Part of a small language model's weights.
Size: width 256, 22.8M parameters.
Architecture: RMSNorm before each block, rotary positions, untied embeddings.
Training: a variant of Muon for these matrices, 625M tokens, 4767 steps.
Each number is 50 + 15 x the weight over its row's rms, rounded and kept within 0 to 99. Layers, rows and columns count from 0. The size before them is the row's rms in percent of the matrix's.

# layer 3 MLP gate, 704x256, rms 0.0596, rows 0-108, columns 192-255
078:67 56 51 50 69 46 58 60 56 27 37 31 50 37 43 68 45 80 41 33 20 68 46 56 46 55 44 38 37 38 32 43 49 67 50 64 64 60 33 51 44 27 54 58 51 63 24 22 52 64 43 46 57 44 38 49 55 52 43 31 46 55 65 45
095:76 75 57 42 20 52 59 58 76 50 75 62 65 37 37 70 11 90 24 44 61 59 61 58 49 57 64 79 21 85 64 34 44 33 49 39 42 65 68 26 48 49 67 45 67 53 69 41 49 24 26 44 44 57 32 49 68 76 51 55 51 53 58 52
111:33 66 61 54 49 47 99 58 55 44 48 35 57 52 49 56 66 74 72 60 61 55 55 52 52 61 22 47 67 48 58 34 40 47 57 41 35 26 30 40 24 69 56 22 34 44 46 38 42 69 57 97 57 32 36 60 74 30 43 69 54 42 75 30
087:41 39 68 32 63 35 55 89 39 67 45 60 47 80 53 55 26 52 51 63 55 63 49 77 79 68 45 71 44 39 60 32 48 70 46 54 46 57 57 25 50 51 64 71 50 28 48 25 48 65 53 30 18 67 63 57 40 29 40 40 31 51 36 53
087:36 39 51 79 44 72 72 53 43 50 74 38 53 19 67 35 66 33 45 58 68 48 60 39 37 55 57 59 69 56 57 64 69 55 26 44 32 70 63 49 20 30 35 66 78 40 54 87 50 60 45 70 46 49 25 80 50 68 38 37 37 38 30 44
085:46 56 53 52 49 44 21 57 40 37 32 54 53 49 48 15 40 47 24 38 56 56 50 57 61 79 38 37 70 41 36 64 75 65 62 55 70 52 29 56 44 52 55 46 39 49 67 84 41 31 54 47 65 39 44 77 60 29 38 40 71 65 62 53
083:29 64 70 75 39 74 60 36 44 45 62 39 49 34 41 62 18 50 53 60 41 73 61 20 39 54 49 33 18 55 44 32 39 38 52 48 61 61 58 46 32 62 58 52 65 58 61 53 57 72 25 18 38 75 35 74 54 50 37 22 29 41 47 42
095:58 49 63 53 61 58 61 45 72 69 47 56 61 39 42 37 43 44 52 47 67 50 48 66 70 51 48 51 51 63 72 54 21 56 27 82 48 46 66 59 56 46 59 36 38 51 36 51 58 41 44 69 55 87 58 31 76 58 61 41 36 51 47 39
113:51 70 72 58 74 47 57 50 52 62 21 66 23 51 64 51 28 60 42 67 38 70 34 55 49 74 65 32 45 72 31 50 49 69 37 55 21 36 40 49 52 49 35 40 65 20 77 47 84 72 34 31 41 51 14 51 56 53 32 57 12 74 22 47
097:54 61 60 23 59 26 45 75 60 50 45 54 25 29 68 44 51 32 53 23 38 42 61 45 58 28 68 44 60 65 69 68 39 33 36 57 14 35 42 45 56 28 63 32 50 54 49 51 59 64 32 20 55 48 33 64 58 48 58 54 36 57 45 63
096:76 37 53 50 44 48 47 36 81 20 19 36 45 62 65 73 28 46 87 42 47 45 44 37 65 73 59 45 66 60 43 58 54 70 49 39 46 52 58 37 32 65 48 44 79 62 33 50 53 47 47 43 71 38 51 52 48 58 56 54 61 40 49 72
101:54 50 40 34 56 52 41 28 42 35 69 39 48 43 34 51 41 42 38 63 78 61 47 34 47 65 23 58 30 38 70 80 33 53 59 81 62 75 31 47 34 38 59 55 47 59 37 34 62 46 28 35 59 38 45 44 66 64 46 60 55 42 28 44
100:19 67 33 50 50 66 40 69 83 45 65 58 44 50 67 72 40 50 47 14 44 89 37 67 51 44 83 33 58 47 47 55 52 35 35 56 37 64 37 69 40 36 73 37 75 39 50 10 66 43 35 61 42 49 57 48 65 57 40 72 47 65 27 28
104:39 66 67 57 54 65 37 40 69 49 40 58 58 50 33 70 43 55 33 52 54 63 39 48 21 45 86 33 74 76 07 53 43 47 68 26 41 63 59 51 47 52 59 03 52 69 35 31 61 51 59 34 31 36 56 29 62 60 73 53 19 52 71 64
100:47 77 20 57 49 58 42 47 32 40 23 43 49 40 62 57 46 54 10 50 56 68 70 49 63 40 31 39 46 75 61 48 59 44 48 62 37 51 37 44 58 71 50 23 31 50 60 54 19 52 66 47 69 48 57 40 66 41 78 17 64 59 35 33
086:32 34 58 51 63 56 30 64 65 47 51 32 38 30 55 54 63 53 62 42 41 52 48 63 60 38 35 72 54 34 79 66 54 59 67 49 41 32 58 52 35 35 24 23 57 66 46 59 41 64 66 39 18 24 49 37 24 73 88 51 42 51 35 59
098:64 66 40 44 36 34 39 67 32 40 51 36 29 53 40 48 74 34 23 63 62 31 74 49 51 53 45 42 52 54 68 49 34 61 42 53 75 67 54 22 46 59 34 46 44 49 50 26 38 66 46 49 67 64 21 58 73 57 67 55 53 38 71 58
104:65 66 60 39 47 52 71 54 53 64 73 59 57 53 44 55 62 41 44 61 45 48 25 28 35 54 65 59 83 45 54 39 58 40 72 44 57 45 43 31 36 00 46 28 72 32 38 50 38 76 64 49 58 40 53 39 49 59 46 57 68 37 61 70
080:61 59 63 42 37 34 47 72 39 44 45 34 55 38 59 29 12 46 55 67 41 54 19 71 48 65 50 47 24 64 36 44 46 54 45 59 48 52 33 61 57 07 27 69 36 32 50 20 89 48 63 27 16 37 59 72 45 63 54 46 67 47 55 47
095:57 64 40 43 32 38 90 55 41 54 51 41 72 55 21 68 43 49 81 46 62 75 67 49 57 40 56 85 44 53 58 62 55 44 60 56 38 69 52 21 52 52 30 30 50 69 26 46 47 40 47 51 33 36 54 90 47 53 65 40 29 58 63 40
116:42 83 44 55 56 57 80 62 32 54 41 26 36 28 40 43 60 40 27 39 54 58 44 50 59 44 43 18 36 77 44 64 70 72 43 41 29 40 57 38 40 68 55 59 67 44 27 37 60 32 26 73 42 40 44 56 78 46 69 55 30 54 62 28
105:48 27 39 37 32 46 55 65 60 48 40 33 44 69 41 23 29 31 63 27 54 36 18 40 40 36 42 34 77 46 38 44 60 48 77 51 57 43 66 58 33 71 12 35 37 59 41 42 49 48 40 60 54 52 46 47 44 31 80 69 52 39 18 55
109:52 54 45 77 20 45 40 49 57 44 34 52 73 57 64 64 51 44 41 50 49 79 51 51 32 62 59 61 38 45 59 47 48 56 41 86 43 75 41 51 67 87 35 40 47 62 32 68 51 65 64 85 41 18 24 64 78 23 68 51 43 30 53 74
106:29 66 41 41 59 50 41 44 60 43 57 61 28 48 37 37 50 55 52 43 74 41 52 52 73 64 82 57 59 40 34 45 40 37 14 41 51 41 51 59 60 71 45 33 35 69 83 28 76 72 29 35 58 51 28 64 66 46 55 52 29 29 38 53
083:50 53 50 44 47 70 29 80 75 73 61 75 43 59 84 45 58 27 64 58 38 48 49 43 62 58 26 48 37 45 42 49 25 40 64 46 34 54 36 50 38 64 30 72 71 42 45 42 41 28 35 84 35 37 53 74 59 48 23 78 39 47 60 38
083:59 42 39 44 52 37 58 51 29 47 39 62 33 28 57 35 54 65 64 41 51 51 41 54 70 50 71 42 35 38 59 31 66 55 65 55 53 61 59 61 68 57 29 35 28 15 45 70 50 03 56 22 37 29 45 53 65 74 31 31 37 34 27 72
080:39 38 68 63 34 61 77 45 52 71 44 84 73 64 57 53 48 46 23 56 39 42 54 44 78 43 70 59 39 66 47 78 40 46 13 37 65 19 42 39 56 47 47 75 59 52 49 67 67 22 55 70 65 43 68 34 54 49 35 43 57 42 44 74
100:48 37 53 44 33 38 54 51 50 45 78 77 40 78 59 18 77 41 64 23 73 49 53 40 76 62 82 64 52 48 43 47 60 54 47 56 70 37 44 11 43 52 66 57 40 19 66 50 34 54 42 44 43 56 50 68 51 53 35 48 52 51 29 24
101:35 66 50 76 02 48 47 62 57 72 51 63 16 47 31 39 37 45 62 67 39 62 26 58 46 53 44 42 54 56 57 26 64 67 50 69 72 45 67 82 74 52 52 32 60 41 48 52 63 52 57 60 65 39 61 38 43 76 35 52 45 48 82 38
098:35 66 40 56 43 48 64 73 23 46 26 68 64 40 46 56 66 49 46 40 49 55 54 55 29 71 76 28 53 39 41 94 59 30 74 52 61 28 71 54 38 45 50 75 38 46 41 66 25 74 57 43 48 42 50 63 25 55 55 40 48 37 33 53
106:40 55 21 69 64 26 58 59 54 59 61 59 64 51 77 53 58 66 31 59 59 57 59 39 33 54 39 56 37 43 36 23 56 34 80 45 62 36 56 53 78 26 53 49 51 62 56 58 42 46 37 37 70 26 44 23 59 30 41 72 25 49 55 61
089:55 35 28 67 28 33 50 52 85 27 50 42 26 54 63 70 61 73 45 70 59 21 53 37 67 59 34 35 67 44 20 67 52 48 53 56 35 62 60 64 52 41 71 56 54 55 46 54 61 43 40 71 69 68 39 52 61 66 72 63 39 57 29 59
103:73 51 69 65 69 67 36 50 51 39 67 48 36 42 58 58 84 49 39 19 41 56 45 83 34 62 53 41 48 47 79 60 54 40 62 88 49 33 50 52 21 51 71 54 29 44 67 24 51 33 38 46 48 16 54 73 48 24 45 46 54 49 49 46
093:23 53 47 82 18 41 55 71 67 50 56 39 53 28 61 61 52 38 30 31 38 58 28 43 49 26 70 40 38 44 37 37 52 33 49 32 62 16 74 33 02 51 50 35 49 35 40 68 41 45 28 46 71 63 21 59 67 35 66 55 52 50 39 58
108:50 30 39 45 38 47 77 26 40 40 31 33 38 36 59 41 46 56 63 37 23 45 76 49 62 57 49 51 64 55 44 42 31 36 57 60 33 55 47 39 68 41 61 46 66 52 43 53 55 50 43 58 50 61 62 34 70 66 70 21 35 20 76 25
099:61 28 25 20 53 51 23 51 50 56 36 48 44 52 57 51 47 42 60 17 48 36 28 53 60 54 33 79 76 55 51 79 60 26 62 72 49 41 33 37 60 45 58 94 36 45 48 48 46 50 46 74 65 63 55 41 58 62 51 58 47 45 53 53
091:68 59 62 78 42 42 53 49 53 59 31 34 39 59 66 55 31 43 49 36 66 58 66 26 37 64 34 54 54 45 38 44 35 58 62 43 58 47 39 44 62 37 71 52 43 59 50 73 38 32 54 50 61 32 66 87 61 48 55 40 70 74 42 59
105:65 75 42 44 58 28 62 25 84 47 37 42 64 18 72 60 62 37 58 44 60 42 50 32 32 37 41 27 62 60 68 44 45 57 70 67 74 48 19 31 47 64 55 53 30 39 48 47 41 59 31 55 61 58 48 60 66 69 54 76 52 32 59 40
102:49 41 58 59 26 44 58 48 51 44 58 54 64 31 40 97 45 58 64 80 57 55 35 50 25 21 42 45 29 52 76 47 17 62 43 58 29 56 80 43 71 61 28 41 56 73 48 62 56 43 38 72 39 63 49 57 54 57 35 53 21 43 53 60
096:31 35 30 73 52 49 32 63 57 63 51 33 53 20 75 65 50 21 51 69 51 46 46 26 37 17 65 37 63 73 41 33 80 26 91 45 19 49 70 68 50 43 54 55 46 55 51 34 42 58 44 54 26 47 59 64 47 47 51 51 40 44 32 62
078:43 50 65 66 67 53 60 56 30 20 53 40 72 57 72 69 47 66 23 39 47 49 38 55 48 51 57 44 57 56 67 62 39 48 42 53 59 46 46 49 50 55 23 28 86 46 71 45 47 22 70 66 59 51 78 58 35 59 65 45 30 50 95 57
096:70 51 57 26 53 57 60 45 53 68 68 35 40 63 71 56 27 90 56 50 31 42 46 59 36 48 28 33 68 61 42 33 29 58 74 46 77 63 74 27 66 77 64 42 20 51 45 60 75 45 50 57 59 38 49 66 60 52 30 34 30 65 53 55
100:78 39 59 41 38 53 46 65 66 32 36 53 22 55 71 38 80 45 42 49 60 58 28 47 64 65 55 63 89 29 39 61 44 63 50 01 27 36 46 50 43 33 51 29 62 57 32 55 50 26 83 44 83 65 24 52 33 38 49 40 47 80 67 50
102:60 42 60 52 37 60 83 36 64 32 60 33 45 51 49 61 69 66 44 16 57 80 29 61 53 67 54 48 70 60 36 75 51 45 59 54 25 66 40 66 38 52 44 56 49 77 15 53 70 18 66 64 37 68 29 55 42 77 44 37 31 32 26 50
104:63 59 60 61 58 66 49 51 44 77 56 54 41 26 73 70 29 50 53 52 63 37 58 38 36 43 46 67 75 55 50 51 33 33 67 52 43 44 65 38 21 62 44 73 30 36 44 67 57 47 51 65 54 45 57 51 36 39 46 58 40 48 55 22
100:63 63 44 39 47 67 58 66 75 53 46 85 55 53 55 33 37 60 44 55 58 50 34 80 73 45 46 49 67 31 46 56 45 37 59 35 51 38 59 57 51 33 32 32 61 47 78 58 37 41 58 59 97 38 66 59 39 53 56 78 64 69 24 24
104:33 41 35 39 55 58 43 42 46 58 65 45 48 34 55 43 41 28 43 47 31 38 31 47 71 42 65 38 54 49 46 54 45 58 71 50 52 75 70 68 76 71 55 37 58 30 55 50 42 68 65 37 44 33 66 68 36 40 49 37 80 64 31 71
099:45 68 63 64 46 38 66 32 63 63 75 42 54 84 38 60 60 55 44 57 57 40 63 52 49 43 44 86 52 35 78 38 36 66 56 31 43 50 62 42 54 15 43 55 25 23 56 58 31 46 39 57 52 35 41 35 48 57 65 69 55 51 62 48
086:37 52 31 32 61 48 48 45 57 69 35 68 49 36 27 52 55 55 50 55 69 60 67 26 44 60 38 35 47 38 54 21 63 71 52 64 59 75 61 58 75 56 18 53 41 62 47 46 43 41 62 48 66 50 80 55 31 37 64 51 53 38 49 72
111:36 57 26 49 48 22 50 26 38 61 62 26 67 32 49 12 28 32 27 44 32 42 62 42 44 51 46 63 53 39 39 27 50 30 53 54 62 51 62 61 52 32 91 63 56 19 51 57 44 51 26 32 74 55 23 40 53 39 53 64 48 65 55 43
108:67 28 55 41 79 30 53 62 65 39 52 22 47 40 55 29 36 52 64 57 63 58 50 45 19 23 60 33 30 49 38 60 45 41 51 58 17 33 30 76 57 34 57 51 39 29 62 69 43 76 61 49 31 25 47 45 71 27 22 43 33 35 27 51
105:35 34 36 55 51 39 64 64 20 53 43 34 26 60 53 39 48 71 54 78 82 54 66 79 63 46 43 48 60 54 31 61 33 44 68 17 21 21 63 36 53 55 55 26 47 63 60 20 57 39 26 52 30 54 36 56 56 23 66 67 35 63 39 58
073:41 49 50 64 68 54 36 55 36 56 50 39 31 97 42 69 33 50 51 51 66 44 60 39 38 48 19 64 56 46 36 78 30 64 35 73 53 42 62 37 53 26 69 52 43 70 58 48 44 43 52 26 80 80 67 66 53 31 54 59 52 57 69 51
095:62 50 67 49 26 52 67 36 42 38 57 29 43 39 60 85 32 50 50 28 26 54 78 55 45 43 31 37 51 45 47 49 67 54 22 60 46 49 61 71 55 53 58 57 31 40 47 61 52 16 37 75 57 76 20 78 56 35 31 60 55 41 74 33
101:46 62 43 74 52 59 70 50 72 45 75 18 60 41 64 40 22 68 30 56 27 54 64 39 65 48 54 39 53 36 37 41 22 68 55 27 65 06 36 49 58 41 73 43 57 40 57 51 33 64 31 92 21 59 42 50 47 61 62 63 63 44 66 48
102:34 59 77 84 49 65 71 57 63 76 48 50 62 50 55 38 67 55 37 65 37 56 43 57 79 46 53 47 49 68 63 29 49 53 70 30 58 42 59 42 46 18 44 50 27 42 75 51 66 67 76 99 62 47 42 62 73 68 09 69 46 71 55 49
106:41 51 57 70 27 51 85 65 29 63 50 41 50 42 69 51 67 71 57 46 39 41 30 70 25 38 57 35 43 32 30 51 44 58 60 62 42 30 64 32 35 48 33 41 44 60 56 60 49 78 65 60 40 32 56 57 56 40 62 66 38 94 58 40
101:34 56 43 41 18 92 49 65 62 40 40 42 43 49 55 30 44 51 47 46 42 57 27 50 70 57 27 66 53 46 48 44 34 63 37 39 47 64 55 66 55 66 56 42 43 32 47 31 64 41 37 58 43 44 36 52 77 47 42 63 71 73 46 25
107:58 43 49 25 80 39 58 31 33 59 54 50 79 57 79 51 54 43 73 59 45 41 53 70 73 31 71 77 67 59 65 56 34 68 55 48 61 44 34 70 44 41 48 52 41 51 52 62 67 80 85 37 50 55 76 60 66 41 38 36 58 58 62 34
092:70 44 66 57 80 60 51 32 24 72 59 50 51 32 29 54 48 56 48 51 44 46 58 23 25 58 34 30 45 51 30 34 76 34 44 32 62 27 61 59 52 47 51 26 44 63 43 67 54 44 75 20 67 50 63 53 61 51 31 53 38 28 66 61
111:29 53 31 37 59 71 42 86 56 54 61 50 49 54 57 53 50 57 34 71 60 83 69 42 57 32 42 13 54 62 65 58 52 59 53 35 36 41 34 72 22 25 56 56 56 49 49 67 70 32 47 66 55 61 46 55 39 86 64 48 35 34 41 31
090:49 56 66 38 74 52 48 67 34 27 50 50 44 63 51 46 80 53 52 45 53 47 37 44 85 34 43 80 55 64 55 52 35 44 37 52 79 25 24 80 35 46 38 44 49 64 48 51 35 46 39 35 48 51 41 53 34 47 58 33 31 65 50 47
102:31 22 30 73 38 67 63 18 56 14 31 57 51 67 72 19 73 49 75 46 64 73 68 34 38 30 45 45 45 62 17 33 42 62 51 29 38 36 70 20 77 50 48 51 37 43 36 50 51 27 40 75 40 53 63 35 36 61 49 32 59 47 26 37
102:68 42 51 53 52 72 45 34 59 36 51 51 30 53 56 54 58 39 43 32 59 57 52 54 62 36 69 28 53 66 37 62 36 52 34 23 54 72 70 68 45 38 47 16 68 76 38 89 64 30 53 26 55 41 28 53 37 79 28 48 40 38 38 32
110:56 57 49 57 26 56 60 30 50 25 41 35 70 39 39 56 40 19 47 33 20 35 55 69 54 25 55 46 46 44 67 62 21 42 39 55 65 30 32 47 74 62 45 56 78 35 70 58 35 72 56 69 76 51 47 71 33 67 42 48 55 33 51 32
106:38 62 61 61 27 43 45 52 53 60 50 40 43 58 52 42 56 46 27 67 25 57 51 47 20 59 67 29 43 48 59 57 52 69 37 46 60 65 46 47 63 30 49 51 64 36 53 71 28 64 37 46 69 45 42 49 31 43 50 18 31 47 21 46
096:39 47 33 43 47 24 38 50 52 50 41 75 62 34 68 37 54 45 67 46 46 62 33 39 37 50 46 42 61 27 53 57 80 84 57 54 29 54 65 38 58 27 29 43 50 52 42 56 53 55 38 58 64 62 23 49 74 58 49 58 48 43 52 53
112:74 55 60 35 70 40 79 57 46 51 61 50 53 28 84 76 54 35 81 79 66 48 47 63 75 69 66 30 47 68 63 68 35 62 32 89 52 43 48 39 60 43 38 53 38 27 77 40 71 71 55 73 48 20 53 76 52 35 29 42 61 61 68 55
104:61 74 65 33 71 35 31 77 51 58 61 30 72 35 46 58 55 40 75 57 34 57 73 33 67 38 54 34 70 63 51 64 32 59 40 50 35 47 36 60 24 54 62 50 68 61 56 45 92 47 62 62 49 35 50 59 45 60 46 71 50 31 43 34
107:76 43 58 22 11 41 26 73 57 35 49 63 46 43 72 58 43 36 28 43 26 34 62 60 41 43 41 58 53 54 32 55 59 53 62 57 55 53 61 71 41 46 54 69 52 45 43 59 22 38 56 38 64 60 65 63 33 46 82 65 37 48 36 49
101:39 43 50 64 42 39 59 65 66 62 61 45 42 41 54 24 54 33 59 42 28 57 58 47 68 66 58 79 67 49 44 63 39 33 37 52 56 60 35 45 28 61 59 70 57 76 55 41 42 55 64 36 60 28 61 46 69 58 47 70 64 37 45 27
095:44 64 65 76 71 76 69 60 32 49 50 41 58 71 52 42 64 55 50 35 49 59 70 44 58 27 30 48 57 70 33 55 52 40 42 43 75 47 44 29 58 38 38 53 60 34 36 36 23 57 45 63 68 52 60 65 31 65 33 70 61 56 30 53
104:40 61 34 46 27 57 39 53 36 56 63 63 53 49 38 28 58 61 50 45 57 35 56 35 59 14 52 34 54 63 56 39 18 77 55 48 37 43 36 30 66 43 26 49 37 41 65 49 60 50 51 66 64 57 60 61 53 54 54 61 67 57 47 59
105:69 22 61 58 05 82 40 42 58 37 51 56 47 44 54 50 40 48 54 43 61 48 73 58 67 45 56 58 40 68 45 24 53 74 26 79 53 19 65 41 55 52 51 43 40 40 54 54 67 67 45 69 78 59 38 43 86 79 51 38 46 43 12 50
105:56 34 54 96 42 70 36 30 56 28 48 30 46 63 57 61 53 71 41 45 37 30 27 77 68 40 52 63 56 51 35 61 54 32 82 42 33 59 64 25 59 39 66 81 64 74 84 58 41 48 59 68 60 42 56 53 41 71 38 47 84 80 37 41
107:51 26 48 48 43 55 62 69 59 42 30 63 59 66 44 48 55 40 32 53 53 53 68 49 51 27 55 62 43 47 62 33 24 58 66 54 58 28 58 38 31 57 57 43 38 41 54 56 10 61 70 74 53 84 43 27 63 26 57 26 59 77 46 41
096:54 45 41 54 38 48 60 43 42 33 48 62 70 46 57 29 61 68 75 59 77 22 38 19 49 49 26 59 62 45 17 63 47 56 72 33 24 19 48 52 57 43 39 50 51 53 55 63 14 42 56 51 68 49 57 43 35 47 58 62 20 48 13 33
112:18 78 42 40 58 50 49 73 46 38 40 39 35 40 75 65 44 42 31 35 65 78 34 76 35 23 73 28 52 62 33 51 67 64 37 51 46 53 65 35 38 56 73 54 54 41 57 41 41 50 33 46 61 52 25 67 61 44 54 77 51 52 78 61
105:73 81 90 47 35 34 56 49 28 42 20 43 45 58 33 79 56 59 55 43 51 33 46 54 26 80 45 44 62 66 52 37 51 69 58 34 60 40 44 17 79 60 31 56 54 37 53 25 57 38 43 52 51 54 41 54 34 54 78 51 35 55 51 58
101:25 57 40 35 22 57 36 58 71 63 17 38 92 59 58 62 43 42 49 30 33 73 62 63 56 75 35 51 63 51 56 45 65 52 70 67 54 64 48 80 36 51 63 25 16 39 41 56 49 54 69 46 44 56 59 61 68 70 34 74 39 62 61 56
099:46 54 49 67 65 18 38 48 68 40 99 49 48 56 81 67 42 57 46 51 56 45 05 62 43 44 42 56 69 48 44 38 34 55 38 41 63 60 45 39 57 61 56 55 64 31 44 50 39 57 26 58 55 27 59 29 30 14 37 50 47 46 47 54
108:69 60 74 76 36 39 59 50 46 67 54 46 51 26 59 50 77 56 54 56 65 59 43 51 78 50 26 51 77 72 80 27 57 64 38 44 16 70 53 27 54 54 39 57 35 31 66 43 74 52 24 41 52 43 41 54 52 48 44 70 50 55 53 53
096:27 63 38 45 63 28 20 45 62 38 42 60 49 32 55 41 75 55 49 57 76 68 44 55 29 42 53 35 54 24 48 25 22 58 50 27 45 43 30 65 43 34 39 52 36 44 53 40 47 52 56 19 68 49 67 37 50 33 32 47 37 42 40 44
105:43 64 56 53 63 67 63 43 58 37 62 60 16 67 59 62 56 57 55 39 74 50 45 67 50 55 70 65 64 44 65 40 31 56 50 64 59 44 35 56 46 71 62 52 35 68 45 67 61 34 58 74 18 54 44 93 41 41 71 57 37 46 35 46
089:51 47 57 52 57 48 60 62 59 34 49 52 54 62 53 51 51 61 72 49 34 14 60 46 54 53 55 60 61 38 46 08 65 73 35 43 50 39 74 38 32 45 45 37 38 39 59 39 55 49 45 57 72 38 34 40 65 54 49 49 52 59 62 58
092:72 76 14 59 25 61 78 24 36 47 54 67 82 54 54 57 27 67 26 24 50 65 62 70 70 41 46 33 29 45 26 55 73 00 64 71 69 86 14 43 72 47 16 54 57 65 34 69 35 53 69 51 65 48 56 50 34 80 18 38 58 67 61 44
101:59 54 52 62 57 71 47 47 54 52 58 23 38 46 57 65 37 45 46 31 21 30 68 63 22 21 56 56 33 38 46 43 24 31 88 28 58 38 61 43 48 66 57 55 36 39 25 41 52 36 36 33 33 62 36 45 64 56 44 62 65 57 36 52
111:38 45 26 55 46 38 47 37 73 55 53 64 45 65 51 57 51 54 49 42 53 63 37 38 30 59 49 20 45 76 10 56 27 46 70 13 44 68 53 56 60 55 51 52 54 56 43 38 40 41 21 46 55 71 41 59 53 37 46 43 68 63 57 73
088:37 54 44 62 30 30 44 40 71 51 57 55 59 55 55 56 23 45 29 37 28 75 56 56 36 32 48 38 66 39 30 35 50 27 60 69 62 43 68 62 60 40 46 40 41 26 75 54 65 42 42 21 38 47 38 13 58 62 45 47 44 48 61 36
098:25 67 33 61 24 32 72 20 46 34 50 50 95 50 46 40 75 40 59 50 63 43 27 42 45 52 76 69 34 56 45 44 64 57 54 37 76 42 47 81 41 46 26 65 40 51 54 73 42 55 62 55 40 44 56 70 82 28 38 38 35 49 28 17
089:57 28 49 47 48 44 33 57 24 46 51 83 39 29 57 58 40 46 35 62 49 60 73 65 48 47 51 37 42 57 61 33 55 36 52 35 33 54 54 37 55 38 36 35 61 45 44 33 47 27 61 68 69 33 41 82 68 40 46 84 36 40 86 51
097:77 54 68 47 30 41 37 69 73 44 75 42 51 27 53 63 37 65 55 20 62 59 49 61 42 57 43 16 53 65 53 49 79 40 48 70 45 72 51 27 36 43 32 45 29 59 57 55 82 28 59 57 62 72 37 40 57 72 33 54 87 48 59 38
082:46 47 53 31 61 53 44 54 32 27 51 38 42 84 33 58 56 41 29 70 54 65 26 37 74 57 61 34 29 28 57 69 38 42 98 34 49 43 52 51 68 76 36 36 68 51 59 67 47 58 51 42 82 73 66 50 33 49 48 55 48 85 94 42
107:40 24 51 61 65 50 71 46 45 60 82 33 45 81 43 44 47 44 66 33 46 43 53 47 38 37 84 51 55 57 65 48 21 38 25 31 54 56 49 51 72 48 37 72 58 51 57 45 59 44 54 49 67 33 35 47 19 56 54 38 52 61 61 38
111:28 32 67 38 47 37 57 50 62 38 44 86 52 39 49 43 17 33 15 58 37 52 55 43 35 39 61 78 50 52 57 40 66 47 52 46 42 37 50 42 58 68 80 51 43 45 57 47 48 54 26 48 58 61 36 35 51 67 76 55 54 50 28 57
105:32 62 58 41 60 55 40 61 46 50 86 58 39 55 50 65 46 47 65 32 68 37 34 32 66 36 47 46 48 56 50 47 52 23 55 46 60 63 32 66 56 51 47 56 63 49 47 54 41 80 42 62 68 62 59 47 49 28 65 45 37 36 60 64
103:55 50 49 62 47 78 28 36 56 57 69 48 33 56 67 19 61 44 47 24 57 55 49 66 44 48 19 48 56 71 60 13 59 42 54 38 44 55 58 32 59 68 11 36 48 39 49 30 55 47 52 44 60 51 28 63 83 58 66 46 70 51 32 53
114:45 59 35 65 45 56 51 58 21 58 21 53 26 75 21 40 30 57 41 73 40 41 44 40 66 23 59 36 64 79 49 25 68 46 79 41 57 65 50 45 56 59 38 71 66 40 40 68 54 46 69 65 54 76 62 36 78 58 61 43 48 37 45 52
098:53 59 58 60 40 53 53 41 67 38 55 85 41 41 65 68 53 62 51 80 56 74 26 62 58 35 64 69 60 56 53 60 59 39 73 62 38 50 32 48 55 36 26 45 74 49 51 50 75 78 22 35 42 53 41 28 79 63 54 20 45 66 26 71
106:82 74 54 42 48 54 63 65 74 44 34 65 17 57 52 39 48 22 73 31 54 50 55 51 58 37 55 42 63 43 14 48 41 49 41 64 38 40 60 31 39 58 35 22 32 18 60 57 63 56 37 39 44 58 49 54 66 44 50 40 50 56 38 31
090:73 36 48 58 46 46 64 54 48 52 43 14 78 62 88 66 48 58 22 51 54 59 27 62 37 54 43 52 71 59 51 52 74 81 59 55 40 31 44 26 60 49 45 60 81 60 39 57 61 40 70 40 52 29 21 53 23 54 56 61 28 31 56 26
095:53 40 25 31 80 76 54 16 28 66 45 69 45 58 53 32 51 48 34 39 44 86 47 30 41 37 41 44 49 66 37 46 60 31 36 60 20 42 27 65 60 60 27 71 48 42 57 54 47 32 43 33 47 50 61 25 57 34 49 36 35 64 50 53
102:58 31 79 58 23 40 40 93 75 38 69 77 44 39 57 37 27 68 56 29 60 67 43 83 68 68 57 41 43 63 47 40 77 75 28 53 67 52 33 39 54 32 42 45 20 40 29 41 33 58 07 52 56 40 56 53 75 75 66 65 60 52 29 49
087:28 68 67 65 64 53 44 48 53 53 55 19 40 70 37 32 57 38 38 55 62 57 53 53 41 57 78 47 50 37 62 69 62 59 54 65 87 34 23 58 59 66 70 48 61 59 60 64 52 59 54 29 50 45 48 53 59 55 59 51 67 51 52 46
077:40 51 59 56 71 44 19 50 47 73 50 48 24 61 59 62 39 53 33 33 40 44 51 40 52 51 66 10 28 46 44 40 36 20 63 59 55 58 53 69 42 53 43 51 46 60 35 58 80 65 64 67 37 42 50 72 47 34 28 59 47 88 48 34
103:29 57 60 18 90 52 50 38 46 59 50 59 66 66 12 75 54 72 25 50 49 52 29 52 50 40 86 81 66 16 61 48 72 37 13 48 39 53 46 45 72 43 51 41 41 54 54 72 58 43 42 80 94 38 53 42 59 34 32 76 53 27 31 42
094:60 66 75 43 62 51 68 58 28 52 39 83 32 38 37 79 18 32 52 23 29 26 23 61 86 45 51 38 34 55 49 23 36 34 46 74 47 27 35 54 45 45 51 60 59 54 42 53 52 49 65 69 48 65 42 30 65 76 63 69 47 46 47 52
100:19 49 48 30 84 58 94 36 48 45 50 72 45 45 38 20 41 52 75 57 36 70 21 60 53 59 50 87 52 54 74 35 40 41 54 80 43 37 68 53 47 84 42 53 55 64 57 29 75 47 51 75 47 47 48 61 55 24 45 36 72 54 45 65
105:50 44 41 29 46 14 34 54 53 69 62 64 54 50 29 45 30 53 62 50 39 70 62 53 79 18 46 61 57 22 38 67 47 59 70 46 60 23 40 53 39 55 41 51 70 53 47 42 61 57 39 27 41 47 25 53 43 55 50 47 60 62 59 60